Part of a small language model's weights.
Architecture: RMSNorm before each block, rotary positions, untied embeddings.
Each number is 200 + 40 x the weight over its row's rms, rounded and kept within 0 to 999. Layers, rows and columns count from 0. The size before them is the row's rms in percent of the matrix's.

# layer 3 MLP up, 320x128, rms 0.0956, rows 49-67, columns 0-127
112,96,228,179,230,155,210,194,156,239,201,145,236,169,246,262,231,173,162,215,253,176,283,140,160,181,248,214,184,252,175,190,227,212,239,199,218,308,160,182,227,216,207,182,149,149,211,184,240,218,141,170,212,202,109,201,198,220,120,235,205,269,136,234,183,195,154,133,207,142,256,247,208,208,169,243,192,152,139,203,177,237,280,221,197,178,192,209,143,207,211,184,226,225,218,206,201,274,199,294,186,195,184,259,191,225,190,179,225,196,211,205,177,198,127,228,155,244,177,171,214,144,246,221,179,97,178,247,245
098,258,201,151,219,211,200,232,164,191,185,131,267,177,217,204,218,219,180,206,226,200,254,157,233,216,246,254,132,199,240,104,182,257,293,201,198,241,200,224,218,196,173,182,219,234,192,154,181,173,239,149,235,132,200,177,182,233,124,219,177,135,203,137,244,167,185,123,234,221,152,196,239,208,121,275,207,211,215,266,215,144,237,173,239,187,169,139,180,238,203,196,230,142,232,246,189,188,178,137,214,243,207,136,192,234,210,198,194,233,140,117,215,259,207,192,212,60,134,160,203,194,184,194,198,145,219,217,202
101,187,214,233,188,190,181,224,203,155,181,199,168,228,216,227,202,178,101,182,235,207,203,178,158,194,167,214,206,154,204,188,200,256,177,154,126,224,178,206,216,213,226,143,162,312,211,139,147,193,198,158,190,224,248,216,121,209,249,236,207,319,153,231,118,201,168,144,162,172,182,211,125,84,203,212,169,195,220,140,188,214,170,218,176,171,247,227,206,235,319,113,226,293,190,203,204,158,198,163,142,164,220,168,184,195,201,203,214,218,205,195,223,225,220,216,183,200,179,192,172,240,306,232,139,180,208,221,162
101,210,167,207,231,165,157,145,195,160,241,233,170,170,167,266,251,204,113,172,203,190,138,261,263,200,168,208,161,181,212,181,187,181,190,202,175,194,182,182,259,159,237,235,242,216,183,214,186,190,134,249,273,223,166,217,241,177,214,204,214,173,204,166,202,253,294,134,230,266,150,249,196,233,157,253,281,245,170,205,193,156,258,191,235,179,178,206,277,158,171,178,203,268,264,158,74,184,202,247,185,221,197,213,247,243,205,116,206,204,200,191,240,235,109,158,229,182,129,224,170,195,165,214,130,181,210,171,217
113,228,254,223,263,241,174,195,171,119,241,208,218,173,116,211,216,190,172,176,133,205,157,260,137,145,243,215,230,223,231,182,168,135,204,209,181,167,194,314,239,193,173,185,167,135,214,212,211,213,197,276,230,195,155,278,214,214,185,186,116,192,284,190,190,143,120,162,137,271,211,167,227,194,270,197,230,207,152,244,194,227,191,210,205,248,173,270,184,233,168,116,202,184,247,282,138,217,191,147,217,217,215,224,221,149,199,191,165,268,179,209,206,269,205,216,228,220,199,273,208,196,141,183,198,212,161,206,178
097,238,138,92,255,217,156,211,218,264,176,221,273,195,199,218,216,215,257,225,157,112,194,247,214,163,223,176,203,158,183,190,142,228,195,180,218,201,254,197,189,181,245,230,177,203,208,234,159,186,213,172,119,263,187,282,238,168,245,168,150,229,188,222,292,177,146,212,207,211,171,211,185,153,207,196,199,147,222,223,254,195,174,194,124,170,192,147,177,304,211,332,187,179,250,142,215,175,263,183,218,184,180,229,188,258,193,221,219,198,217,207,171,172,169,207,197,113,216,189,236,199,222,179,183,177,231,309,160
131,146,172,174,198,216,301,166,248,175,167,136,184,185,222,217,155,215,205,167,231,241,191,172,183,203,188,149,226,189,180,145,158,157,143,162,277,154,226,239,163,226,176,201,187,150,253,184,182,265,206,122,238,264,240,206,229,161,209,175,177,193,249,301,228,212,185,221,238,179,274,225,157,138,198,140,161,86,234,230,226,217,208,211,179,211,220,198,197,212,219,166,235,198,107,269,268,244,96,179,188,188,194,146,205,207,211,221,210,208,211,270,266,174,199,134,196,173,256,201,214,190,198,278,213,183,234,215,161
100,149,187,239,210,155,124,147,107,183,279,220,209,153,189,217,160,190,156,164,149,194,210,172,156,229,148,241,197,182,190,191,191,214,194,235,220,186,211,253,239,201,253,238,231,218,210,176,173,169,217,188,155,147,242,224,194,214,142,283,195,178,147,161,213,143,247,145,187,226,199,200,234,184,147,276,236,290,134,241,220,150,226,170,228,203,161,176,145,113,195,151,171,186,261,181,181,227,199,217,235,237,268,200,200,248,216,142,134,261,203,158,229,272,220,280,176,219,177,294,205,246,173,169,180,214,139,214,241
098,283,245,188,168,198,205,181,187,182,205,220,188,99,186,166,128,245,129,288,197,162,230,228,185,192,205,191,212,209,248,224,170,193,189,269,214,243,231,232,178,239,209,179,194,152,243,248,160,201,241,194,133,208,202,188,125,205,218,151,219,220,121,232,167,112,270,160,194,203,264,184,132,201,163,157,153,216,199,151,212,247,183,164,232,226,266,169,204,174,215,168,227,208,168,271,288,198,240,208,180,177,170,136,213,156,115,228,206,175,247,293,232,164,255,237,215,189,242,241,178,191,192,158,177,251,180,187,275
092,275,131,270,160,178,146,205,105,233,293,209,245,212,224,218,270,238,140,202,137,167,205,223,219,167,197,205,175,251,235,183,243,262,240,189,157,208,211,220,177,140,194,234,214,282,168,214,164,117,162,196,121,201,197,232,245,206,223,160,262,216,205,185,117,164,200,202,246,201,149,265,190,178,125,213,263,210,218,161,202,179,159,236,245,218,229,234,213,158,192,215,175,193,199,116,177,250,146,183,220,207,170,165,216,242,196,162,193,154,218,164,165,235,125,223,157,203,213,197,148,311,225,205,197,218,205,169,230
102,218,258,179,279,207,248,257,204,199,218,169,181,209,269,228,227,240,203,116,288,251,278,181,231,149,187,252,179,216,214,157,232,261,237,216,226,170,171,137,113,287,157,218,244,183,212,220,254,220,232,169,238,269,190,261,154,183,214,189,244,245,191,211,187,228,278,208,264,98,186,239,192,189,157,155,181,194,223,166,185,236,181,122,161,120,187,198,137,206,141,240,254,180,201,236,209,229,229,217,203,155,140,210,145,195,220,207,240,185,232,202,144,229,158,168,232,245,166,234,209,201,212,221,268,196,208,211,186
083,149,178,142,159,170,234,213,246,236,229,205,177,214,198,195,192,154,146,217,203,172,234,207,108,178,194,254,276,202,212,210,192,214,178,245,198,170,164,167,175,142,219,207,169,189,147,195,186,169,219,193,199,241,130,154,155,196,184,205,221,210,249,63,212,209,244,207,189,192,258,231,224,192,192,203,167,176,201,227,214,209,182,224,215,171,247,259,177,304,260,116,111,139,161,249,137,223,131,220,214,186,209,163,218,272,224,173,125,175,271,210,245,203,188,257,172,159,178,226,244,204,258,89,228,199,213,241,230
083,151,264,216,247,177,126,165,194,191,232,174,188,231,147,185,249,233,178,183,204,241,281,209,194,241,141,163,172,247,186,134,163,242,108,206,238,182,198,196,260,211,219,234,183,202,209,194,167,250,171,137,201,154,138,190,217,166,126,247,183,279,123,234,177,221,203,174,142,182,209,298,156,218,205,265,136,162,153,151,188,144,246,233,190,195,143,167,213,198,153,81,238,216,220,177,269,204,200,248,192,234,146,255,203,234,204,207,175,179,188,217,160,205,163,231,240,256,202,176,217,183,210,133,237,185,201,266,225
099,167,139,196,273,215,172,208,222,245,219,122,212,151,182,263,290,172,96,191,195,174,175,176,211,145,229,190,237,143,237,183,216,222,166,216,218,180,163,182,172,231,168,162,246,236,166,165,196,196,149,143,125,191,212,256,204,253,236,120,255,227,211,194,210,213,180,216,175,209,219,206,315,177,162,138,238,167,150,160,221,239,124,150,222,201,238,239,208,196,265,248,208,201,201,237,253,209,88,180,204,199,198,202,227,166,172,250,181,215,197,261,269,263,251,187,194,215,175,179,172,161,184,186,243,281,200,221,253
104,206,204,279,283,147,198,157,255,212,175,109,159,199,242,107,308,161,186,126,190,201,166,203,163,169,139,162,205,215,209,241,196,178,191,118,183,194,259,258,226,176,158,130,188,218,200,201,242,201,182,188,128,208,255,220,189,215,190,200,247,305,153,219,259,193,135,219,269,173,169,172,162,231,259,152,190,198,216,183,184,235,210,181,261,249,172,245,199,248,223,148,223,214,278,158,189,242,148,251,165,186,206,189,218,234,187,220,241,195,197,192,193,201,153,230,181,199,161,175,177,181,284,173,212,141,238,212,157
130,226,258,234,243,161,203,120,204,200,170,277,177,186,180,200,241,234,184,258,224,227,269,206,260,195,239,224,212,235,241,214,216,134,229,175,185,215,141,137,221,179,195,233,206,170,224,229,214,178,219,300,202,254,189,159,254,153,152,245,185,168,181,177,185,168,179,181,151,146,186,204,242,167,126,240,295,205,177,287,218,204,244,200,207,113,173,168,171,214,197,230,220,241,254,179,183,256,234,217,221,255,206,277,223,277,174,174,122,194,241,161,191,246,161,204,166,182,97,130,196,270,188,205,176,168,161,214,176
099,157,180,281,198,165,258,177,220,276,169,144,236,194,261,181,145,276,233,215,253,239,242,193,207,222,240,282,138,177,175,204,78,219,285,202,157,149,157,186,156,224,160,193,200,216,165,183,208,218,220,199,217,184,192,192,166,176,138,215,172,149,118,181,210,187,175,197,217,189,197,183,205,173,179,190,226,197,217,184,194,135,284,253,187,238,174,202,194,179,198,177,166,210,157,188,176,263,232,212,207,224,128,244,271,188,305,170,209,120,253,160,168,210,232,228,214,112,148,155,218,215,129,197,199,212,258,234,185
103,218,213,195,227,189,229,188,210,162,195,177,293,186,196,203,157,225,277,171,119,235,156,193,180,219,197,178,215,220,210,193,198,146,231,135,155,185,296,260,222,173,144,190,213,251,258,278,143,224,212,201,251,200,156,221,165,207,160,219,193,198,161,219,172,189,224,177,188,141,170,153,272,227,163,134,224,123,196,227,230,197,256,124,237,278,227,172,169,147,312,169,201,274,163,175,249,214,206,164,201,226,205,283,249,207,218,255,156,220,217,186,241,180,227,271,181,239,203,237,194,144,165,122,247,216,175,219,198
113,139,194,157,157,140,261,215,236,177,156,205,207,153,183,173,242,191,256,203,199,189,252,192,160,198,151,225,126,194,218,278,142,178,189,199,170,221,195,222,232,265,208,219,251,273,102,249,206,237,227,217,239,156,170,215,211,144,181,169,185,259,203,160,211,176,175,209,189,168,271,213,249,224,150,160,210,245,179,221,247,180,203,229,237,189,124,217,193,188,210,182,179,150,263,159,176,190,164,228,169,222,182,126,237,182,103,223,200,162,228,195,247,214,214,99,148,237,259,149,120,186,202,247,227,138,261,205,288
# layer 3 MLP down (transposed), 320x128, rms 0.0906, rows 49-66, columns 0-127
110,230,201,241,188,262,195,168,220,209,155,266,184,236,160,180,223,255,250,174,176,251,182,254,281,214,186,178,214,151,195,192,143,166,158,215,165,94,251,211,225,217,219,235,247,190,170,239,189,128,246,226,157,219,265,150,201,177,241,131,249,162,230,161,208,194,266,270,200,234,129,220,212,227,181,195,216,237,206,171,256,163,223,215,271,236,209,163,237,177,173,167,170,210,181,175,217,211,192,120,209,314,193,195,180,141,193,199,206,174,157,190,217,208,291,200,296,135,183,184,195,246,207,180,243,275,206,142,141
099,192,202,207,206,188,176,203,246,190,181,235,206,190,258,210,200,229,226,145,254,196,209,261,224,254,162,193,158,222,173,196,2,197,138,221,147,112,219,187,229,192,203,196,207,181,161,202,196,234,208,274,202,246,156,167,240,141,119,135,222,185,194,165,201,220,134,185,226,201,186,264,260,186,214,227,182,192,200,257,238,160,239,261,167,139,201,225,197,191,249,148,144,214,204,151,184,178,228,205,131,208,205,203,169,163,273,184,195,169,230,205,193,137,262,242,181,304,184,266,185,214,179,215,196,253,162,181,206
096,147,246,247,185,215,189,144,208,170,172,198,223,155,141,215,145,208,263,189,256,170,209,120,203,176,191,215,213,175,266,220,395,179,197,198,211,182,196,199,179,187,190,211,207,168,157,199,167,178,215,243,220,137,259,214,192,230,187,258,204,212,248,179,212,163,218,219,234,147,199,208,179,182,139,254,148,200,116,193,67,171,238,148,181,214,168,196,255,167,116,187,173,173,180,236,227,195,267,230,246,284,214,207,219,193,230,178,200,224,191,201,170,194,195,257,151,228,291,171,173,201,209,191,203,233,212,173,181
099,208,219,192,235,189,186,272,222,219,199,315,172,199,225,193,226,206,322,188,227,188,257,197,182,249,144,245,186,165,239,266,287,232,160,192,207,197,159,223,159,247,126,216,184,180,218,184,134,160,198,196,168,181,217,203,247,246,136,234,227,253,225,199,160,190,231,205,259,181,216,141,207,195,291,219,178,227,262,239,133,316,199,204,193,217,205,176,123,182,186,179,173,173,114,206,244,145,210,180,256,145,180,197,169,169,237,236,244,188,237,201,155,181,221,237,155,227,232,222,161,211,165,152,225,221,175,268,246
112,133,226,193,335,206,152,310,217,181,229,203,161,173,164,219,216,200,228,245,241,212,116,153,168,166,227,168,202,274,302,185,218,126,206,233,153,120,260,200,174,257,211,224,177,168,228,205,220,265,178,220,248,258,129,195,261,170,167,186,189,242,191,136,200,203,175,192,153,253,231,213,224,154,229,165,198,252,155,224,247,227,164,210,197,194,199,209,189,171,163,194,165,212,192,222,167,206,207,169,187,189,254,205,189,251,254,165,179,236,211,244,215,254,135,184,200,294,133,266,247,222,220,231,173,184,178,225,198
103,183,189,203,201,184,215,206,242,153,169,172,255,194,203,252,220,192,236,268,217,146,191,219,173,171,144,227,186,181,167,181,0,224,292,232,183,222,219,206,248,130,224,223,167,198,174,169,181,208,200,203,201,234,179,205,209,215,164,109,210,146,253,175,260,150,199,177,206,281,173,212,194,182,244,224,210,193,259,201,342,244,206,204,237,203,153,209,176,244,221,274,179,263,273,229,176,196,141,175,156,183,197,191,249,204,214,219,256,162,182,192,213,171,204,171,166,178,195,200,224,210,218,172,222,157,243,228,184
126,154,200,227,142,189,264,169,201,257,190,138,185,212,214,207,221,215,231,189,230,162,228,214,189,217,210,189,149,208,219,226,105,202,195,205,218,181,205,145,222,207,157,156,209,198,234,148,242,240,177,203,239,208,276,104,202,164,215,153,236,217,179,254,207,226,169,204,241,205,228,310,239,166,227,143,221,134,279,103,267,200,255,215,211,123,205,157,233,273,222,222,216,208,189,213,202,242,176,156,196,159,136,210,141,146,223,192,229,233,276,166,179,170,202,146,203,94,227,211,208,202,291,206,182,268,204,216,144
107,182,173,215,201,150,142,144,162,159,230,209,177,144,167,197,221,131,180,129,167,225,207,140,225,239,180,227,193,245,290,157,279,201,218,255,203,216,203,224,228,242,204,143,255,136,188,181,128,200,228,247,146,174,238,203,169,218,183,246,202,154,139,164,156,231,207,201,172,162,122,206,163,195,167,309,161,272,191,209,175,195,199,192,164,275,152,155,194,117,181,176,223,180,172,194,231,229,205,217,148,198,195,109,152,245,241,191,168,209,172,167,183,232,274,240,156,195,155,181,181,216,244,196,215,178,96,249,226
091,249,162,215,216,184,156,165,295,246,185,138,156,161,185,223,170,214,140,201,230,232,150,210,244,184,214,246,194,224,183,174,231,196,248,210,193,212,223,192,147,217,219,189,204,204,232,128,200,203,175,154,217,205,232,226,175,239,308,161,241,172,130,146,197,160,204,220,216,159,248,208,159,235,163,215,227,160,258,60,206,234,176,227,192,210,186,141,221,254,265,213,217,253,230,198,185,164,138,218,139,117,188,221,278,228,176,249,196,241,187,179,124,162,114,163,141,180,164,265,220,157,245,218,179,178,230,182,253
091,243,176,246,166,181,140,235,179,230,176,217,199,193,194,232,241,207,225,222,162,184,163,257,229,191,195,254,226,172,274,202,344,181,221,165,221,248,203,188,223,171,244,207,218,216,184,198,179,105,177,199,165,216,216,256,214,211,246,199,149,144,195,185,143,145,198,235,226,95,171,242,224,221,89,214,224,142,163,159,242,222,182,297,238,221,177,247,199,172,214,194,180,184,147,98,208,197,226,156,200,152,174,237,198,252,142,214,177,149,212,184,213,256,118,272,180,239,189,159,226,241,222,252,197,175,201,163,225
105,207,201,235,183,169,176,152,130,226,249,171,274,258,259,209,169,228,122,227,229,223,132,235,224,192,82,150,159,173,175,193,173,143,142,132,162,243,218,193,182,205,229,271,243,188,166,198,189,218,177,195,218,206,175,235,195,208,198,159,238,144,193,135,162,269,259,220,197,193,284,301,152,144,207,226,252,237,231,171,264,170,237,296,215,217,238,191,201,245,222,203,141,153,198,180,171,188,179,211,235,281,235,201,175,241,166,174,246,166,181,253,150,236,175,200,174,186,160,260,249,230,200,215,201,176,206,168,231
082,191,214,191,168,229,226,188,273,189,219,149,237,207,209,284,210,280,191,190,209,129,170,177,210,231,126,171,144,169,128,203,9,182,180,271,172,177,176,195,171,181,233,171,170,208,204,202,175,259,149,211,179,167,287,190,147,227,191,186,258,177,225,210,197,201,238,268,184,198,238,212,173,193,247,210,197,152,196,180,217,131,198,203,188,213,141,157,156,254,166,230,209,221,189,189,199,170,134,210,187,338,174,234,181,226,204,192,218,198,163,195,250,174,248,218,139,209,207,110,208,215,199,205,176,206,181,165,228
088,194,210,200,187,236,198,164,217,232,229,224,157,178,203,263,173,133,294,163,154,178,193,225,229,175,278,269,285,162,189,167,245,174,235,166,163,159,184,191,232,279,163,205,280,200,201,152,159,225,245,207,128,244,191,239,156,213,219,168,198,119,203,230,272,214,237,215,270,177,185,201,164,187,222,241,240,174,124,236,197,185,255,200,145,196,150,234,201,185,170,236,166,212,176,165,201,142,112,199,141,222,301,173,201,236,272,274,235,245,194,188,161,236,201,200,193,206,198,188,156,245,238,207,189,187,258,230,119
099,195,171,241,225,176,187,202,227,276,271,210,164,151,182,168,253,203,175,231,187,195,152,194,199,156,205,213,252,191,206,225,278,200,103,226,197,156,172,194,223,229,170,134,218,219,200,195,161,136,187,198,139,206,193,250,307,253,194,123,133,236,246,142,242,212,160,207,169,229,182,175,272,153,225,203,229,200,189,232,94,258,150,155,259,212,267,243,207,155,241,244,166,211,258,227,217,205,123,220,237,161,210,131,214,151,181,184,180,167,161,258,210,279,218,153,239,219,203,146,247,195,177,169,237,225,160,208,199
107,146,208,209,99,224,220,188,238,198,238,226,252,207,205,139,211,179,263,254,221,210,168,157,249,117,309,291,214,137,243,184,227,206,204,259,165,233,195,173,186,218,238,236,263,192,171,236,186,205,221,221,196,236,210,172,246,159,214,239,187,136,230,245,108,173,222,170,146,257,179,211,204,230,218,154,245,250,181,195,135,142,169,187,173,132,292,182,218,217,193,236,186,208,154,219,175,264,231,144,238,195,188,253,145,219,168,136,278,168,196,183,228,250,193,177,246,224,229,227,175,176,185,271,238,176,213,157,187
120,129,174,182,193,218,237,192,222,256,133,186,194,199,211,135,145,178,213,239,188,184,194,244,223,221,172,161,185,165,202,225,30,206,166,203,220,137,192,224,235,227,253,150,182,228,217,190,260,175,227,150,167,186,143,208,143,132,221,137,219,164,171,239,240,228,200,222,211,231,128,264,217,266,247,202,151,194,210,117,339,220,157,173,237,210,204,256,271,219,258,206,179,227,150,191,161,184,204,218,167,211,155,191,186,123,214,167,238,173,168,174,173,159,232,185,231,187,185,191,171,167,197,156,243,180,213,176,163
110,228,171,216,201,136,285,133,232,217,198,182,182,176,258,203,187,285,213,172,263,143,228,242,180,210,167,206,160,170,168,224,0,215,224,199,194,151,194,254,246,168,166,145,177,192,166,172,129,250,181,200,269,176,208,178,193,245,151,231,202,177,144,168,266,171,171,139,249,196,162,146,207,193,201,212,210,168,264,191,157,166,270,246,203,192,215,208,232,189,173,240,155,208,210,213,162,223,149,215,186,160,187,198,205,213,267,208,169,177,250,138,179,196,240,230,222,162,150,195,137,227,150,165,249,191,217,186,204
104,123,230,211,213,201,173,246,186,198,209,196,237,251,181,130,190,219,210,225,206,208,108,211,186,158,202,185,245,190,255,231,345,142,246,105,242,196,221,205,215,248,171,146,214,208,193,211,194,199,235,182,207,209,224,190,195,195,182,201,220,195,164,192,169,180,183,153,182,237,200,281,166,188,177,113,170,171,247,175,85,184,234,92,184,234,165,164,177,171,301,246,225,231,248,225,273,212,191,263,181,264,230,174,216,180,203,234,212,193,234,207,162,168,223,269,155,200,191,196,268,204,131,154,162,205,181,241,201
# layer 3 MLP gate, 320x128, rms 0.101, rows 50-67, columns 0-127
101,121,215,234,175,152,212,145,237,238,180,203,127,230,224,199,200,190,220,148,187,196,169,264,155,163,155,128,216,220,135,285,192,235,180,250,213,141,127,173,207,156,232,188,143,161,136,177,245,264,156,221,204,289,178,189,164,177,239,200,216,213,179,231,162,266,223,218,182,118,197,181,179,237,225,136,233,196,198,196,207,239,206,251,191,187,211,251,228,190,234,227,161,230,188,99,163,202,182,185,142,194,189,272,233,149,219,202,229,130,226,217,133,129,231,192,132,229,244,226,131,231,275,194,162,259,183,202,211
104,203,213,155,238,186,263,203,231,194,154,220,204,168,212,199,278,206,135,211,177,201,186,205,234,174,238,180,160,183,181,194,201,181,156,176,176,183,212,135,194,199,170,202,192,199,95,155,209,241,200,137,168,247,202,166,223,167,240,163,180,237,189,185,188,188,145,182,196,239,288,194,224,200,186,106,233,163,245,184,207,165,162,273,189,183,270,177,174,329,231,216,240,189,194,161,287,125,243,194,185,178,166,197,208,226,97,327,231,133,211,207,269,177,212,182,192,219,153,214,223,180,258,242,199,143,254,209,156
099,220,248,254,222,200,206,175,251,215,205,142,153,219,196,203,308,260,196,183,201,189,269,223,196,194,124,199,224,206,198,180,165,221,193,220,204,192,216,161,89,265,135,190,237,216,185,207,248,117,192,289,217,163,130,197,115,228,231,237,218,196,207,189,195,188,208,213,239,180,118,190,215,229,215,238,194,166,205,187,218,185,214,142,282,147,204,186,251,223,163,137,190,195,272,148,191,208,185,165,148,170,213,184,162,275,147,188,147,122,249,226,190,196,226,165,282,220,193,324,180,183,216,225,177,167,194,173,180
113,166,228,183,282,217,200,245,161,172,211,217,166,240,207,191,186,262,211,249,217,217,115,179,202,124,217,138,231,277,236,181,145,165,200,251,89,180,260,222,177,309,140,190,142,147,202,146,258,245,144,211,254,268,114,180,253,171,215,177,164,213,218,222,213,208,216,218,152,223,243,190,221,113,216,199,224,178,208,223,208,244,223,209,208,193,209,206,212,191,168,231,124,167,248,229,193,256,215,134,178,185,229,178,179,152,220,193,153,230,229,256,230,199,152,191,161,280,137,225,254,217,236,256,208,228,186,210,217
100,242,240,226,169,246,271,156,166,180,192,149,171,196,177,130,128,238,236,223,224,170,151,198,191,215,200,155,166,300,186,172,218,191,232,222,185,252,164,158,220,140,156,176,194,184,165,261,217,214,230,207,256,261,228,100,210,137,158,252,257,129,173,174,247,145,222,152,205,241,291,203,200,154,190,186,208,226,278,222,186,216,213,268,318,222,164,259,247,263,202,191,155,167,204,216,184,213,160,225,179,224,146,206,233,180,148,222,217,155,214,222,233,190,265,167,199,190,204,188,179,233,250,208,194,200,220,106,174
132,221,249,169,212,244,172,211,148,252,203,270,201,210,208,130,227,210,227,159,219,148,252,304,240,205,222,217,167,199,211,205,149,262,206,257,114,266,121,151,265,207,261,245,147,294,168,173,204,223,212,255,236,190,229,134,169,199,183,156,289,208,146,138,186,248,214,193,188,253,195,185,190,241,188,222,249,247,205,167,221,169,200,214,278,169,170,186,185,185,235,269,216,239,280,131,130,166,263,218,171,207,183,210,202,184,168,206,200,198,202,145,178,191,162,207,145,175,200,204,173,167,215,128,232,222,152,181,232
106,218,120,159,200,200,179,141,111,128,227,183,189,136,135,145,213,199,225,189,161,185,73,223,193,157,155,165,183,274,223,216,188,136,181,93,174,174,165,213,174,240,271,213,121,136,201,172,264,205,221,303,251,184,214,180,181,206,215,153,243,164,234,174,174,199,174,213,200,251,230,141,215,187,195,183,231,221,246,235,236,271,210,174,264,182,167,205,241,233,256,248,172,256,192,167,155,205,178,239,192,189,216,152,229,246,237,180,191,240,207,185,141,208,215,166,221,188,183,183,196,134,239,212,259,182,150,190,203
097,287,208,153,215,182,188,217,217,221,150,189,187,153,227,157,143,226,186,229,217,175,121,279,257,161,225,223,162,241,217,212,177,230,248,283,215,218,191,222,132,165,214,196,163,205,255,196,238,200,196,181,221,232,266,178,145,175,291,223,290,229,138,216,187,143,208,187,251,170,219,207,146,254,222,179,156,176,240,128,191,178,211,232,244,175,218,106,255,227,216,186,181,227,209,256,223,173,207,141,174,179,162,193,308,199,190,229,259,180,241,188,153,119,190,172,200,194,234,243,219,150,168,149,287,223,214,220,253
093,218,160,203,110,139,163,218,203,290,222,235,210,200,232,195,234,220,151,244,190,167,179,320,244,135,214,213,170,205,227,171,178,224,206,147,207,198,212,247,210,158,206,211,190,211,164,180,137,146,164,236,180,197,256,217,290,167,239,140,264,195,254,201,143,182,183,185,213,188,225,230,167,146,123,200,234,156,207,170,237,189,168,274,345,175,236,186,251,183,210,273,126,189,169,162,187,257,217,208,203,223,251,183,243,198,175,205,220,210,234,157,206,199,194,249,148,174,209,207,188,251,217,225,207,213,179,204,307
101,169,190,186,188,165,226,242,243,196,139,202,146,136,140,202,248,147,287,222,206,284,229,143,245,231,257,180,210,164,194,187,151,233,274,267,284,162,251,228,169,221,205,105,147,218,265,216,136,184,197,200,200,182,192,187,266,180,198,265,219,224,216,250,177,118,163,157,186,176,117,188,224,194,206,164,155,135,173,218,213,202,225,182,209,185,208,146,250,130,162,183,269,233,205,226,265,251,210,226,143,164,180,251,210,168,211,187,121,238,201,181,240,158,226,152,189,209,241,182,212,140,215,170,243,215,175,192,167
082,199,237,217,200,242,163,161,172,230,187,223,203,182,207,164,122,226,305,141,128,210,184,219,247,225,175,157,155,196,134,209,192,192,250,200,170,208,209,242,205,251,200,184,199,271,231,219,251,216,232,275,200,231,276,186,182,151,178,247,203,192,169,245,222,168,110,192,258,174,193,127,141,232,225,209,159,190,218,230,250,128,185,239,235,196,191,135,262,181,172,266,237,251,282,163,251,189,273,211,139,269,172,169,156,126,212,183,278,243,178,146,166,162,218,163,220,236,187,250,246,206,226,222,184,160,193,167,199
083,237,154,125,224,268,251,244,235,221,95,142,220,218,213,165,178,266,190,211,268,211,222,183,214,235,108,110,152,191,213,235,196,228,168,210,174,164,241,148,212,147,253,188,128,204,143,238,235,183,190,254,252,223,191,155,263,184,237,174,216,260,188,187,192,270,181,228,148,227,168,234,199,180,186,108,215,174,280,185,205,202,136,215,190,215,237,149,216,258,201,255,176,211,205,239,244,219,290,190,218,192,146,170,225,115,227,186,221,156,202,226,184,158,197,160,164,198,208,173,228,178,268,204,154,233,204,147,233
097,220,238,225,244,233,197,193,228,251,166,154,242,140,227,206,203,173,239,208,178,182,161,155,137,251,168,172,176,168,207,258,148,178,197,231,167,163,223,256,183,223,156,162,235,145,174,186,203,188,215,198,211,260,206,196,204,126,149,179,146,239,279,221,245,139,239,219,150,253,259,208,226,166,221,181,239,151,136,248,206,215,180,205,221,204,243,179,174,140,320,210,230,150,131,253,225,241,158,185,254,217,213,176,153,170,237,242,212,176,174,232,247,198,250,254,209,145,203,189,235,229,166,185,270,285,143,115,280
099,244,213,140,178,194,293,176,178,169,99,146,234,186,240,203,197,220,192,184,201,175,190,182,170,207,140,134,250,209,187,206,183,164,201,176,254,141,206,236,217,250,216,237,172,210,198,187,186,243,245,187,203,180,231,152,235,186,154,203,231,190,261,136,310,212,197,192,199,162,222,190,263,170,220,160,155,160,212,215,160,108,226,216,213,222,194,234,183,205,236,196,274,240,213,127,199,156,202,201,122,159,230,200,156,177,236,252,260,194,299,237,146,90,255,166,162,231,231,215,232,158,164,275,196,171,216,233,136
150,220,150,174,130,164,263,209,262,173,152,170,238,226,189,185,200,211,198,166,242,168,107,182,215,156,224,126,128,153,143,184,183,228,199,195,222,170,237,206,243,195,179,162,160,202,186,159,256,258,210,185,184,228,223,151,221,126,200,221,204,179,167,205,234,275,177,156,203,171,214,219,204,224,249,194,197,178,275,219,190,163,185,258,243,190,163,131,209,255,205,300,132,177,115,209,180,173,194,222,156,194,142,202,208,166,208,274,253,209,174,216,247,113,260,106,217,158,180,228,180,108,234,171,240,250,196,215,163
099,199,289,129,159,207,161,185,210,116,194,248,197,222,174,235,274,164,100,181,163,209,177,234,223,181,178,104,217,276,184,178,249,202,176,259,198,237,234,160,180,141,194,175,212,198,196,215,212,194,137,266,179,243,196,190,214,169,243,169,216,177,217,229,245,197,250,194,168,172,231,224,185,205,173,212,167,189,220,281,261,226,165,233,265,122,179,194,248,286,190,172,209,136,239,223,218,150,175,148,151,236,171,193,163,134,119,220,234,217,150,227,231,165,231,143,113,276,184,193,187,174,257,209,202,211,145,189,211
099,210,215,214,184,208,150,217,174,156,212,216,232,256,183,224,235,256,171,249,223,177,141,169,254,191,243,176,195,212,232,236,172,170,231,129,224,219,190,144,171,255,231,179,214,236,192,173,204,176,180,197,166,230,241,236,212,152,222,227,274,191,148,186,132,285,222,148,185,246,136,196,233,235,212,172,304,201,248,174,225,228,219,114,223,208,286,160,138,102,234,196,267,226,280,235,193,229,251,177,200,235,250,193,226,127,181,141,206,234,206,214,164,186,181,249,126,186,187,165,214,192,201,200,118,220,124,144,255
111,276,230,218,274,252,163,154,185,205,213,201,222,259,253,200,164,211,139,161,209,212,137,196,210,245,258,144,241,224,184,123,183,236,199,234,209,205,158,177,179,122,184,164,146,172,280,164,198,171,227,184,186,235,258,168,150,229,191,241,230,137,219,197,232,236,275,185,183,207,155,160,170,215,218,231,202,143,198,225,234,202,203,204,169,194,253,182,210,195,175,174,199,235,162,291,191,234,213,139,220,200,205,294,168,215,297,155,183,203,192,191,152,168,207,280,209,131,131,234,249,211,204,151,153,285,134,190,125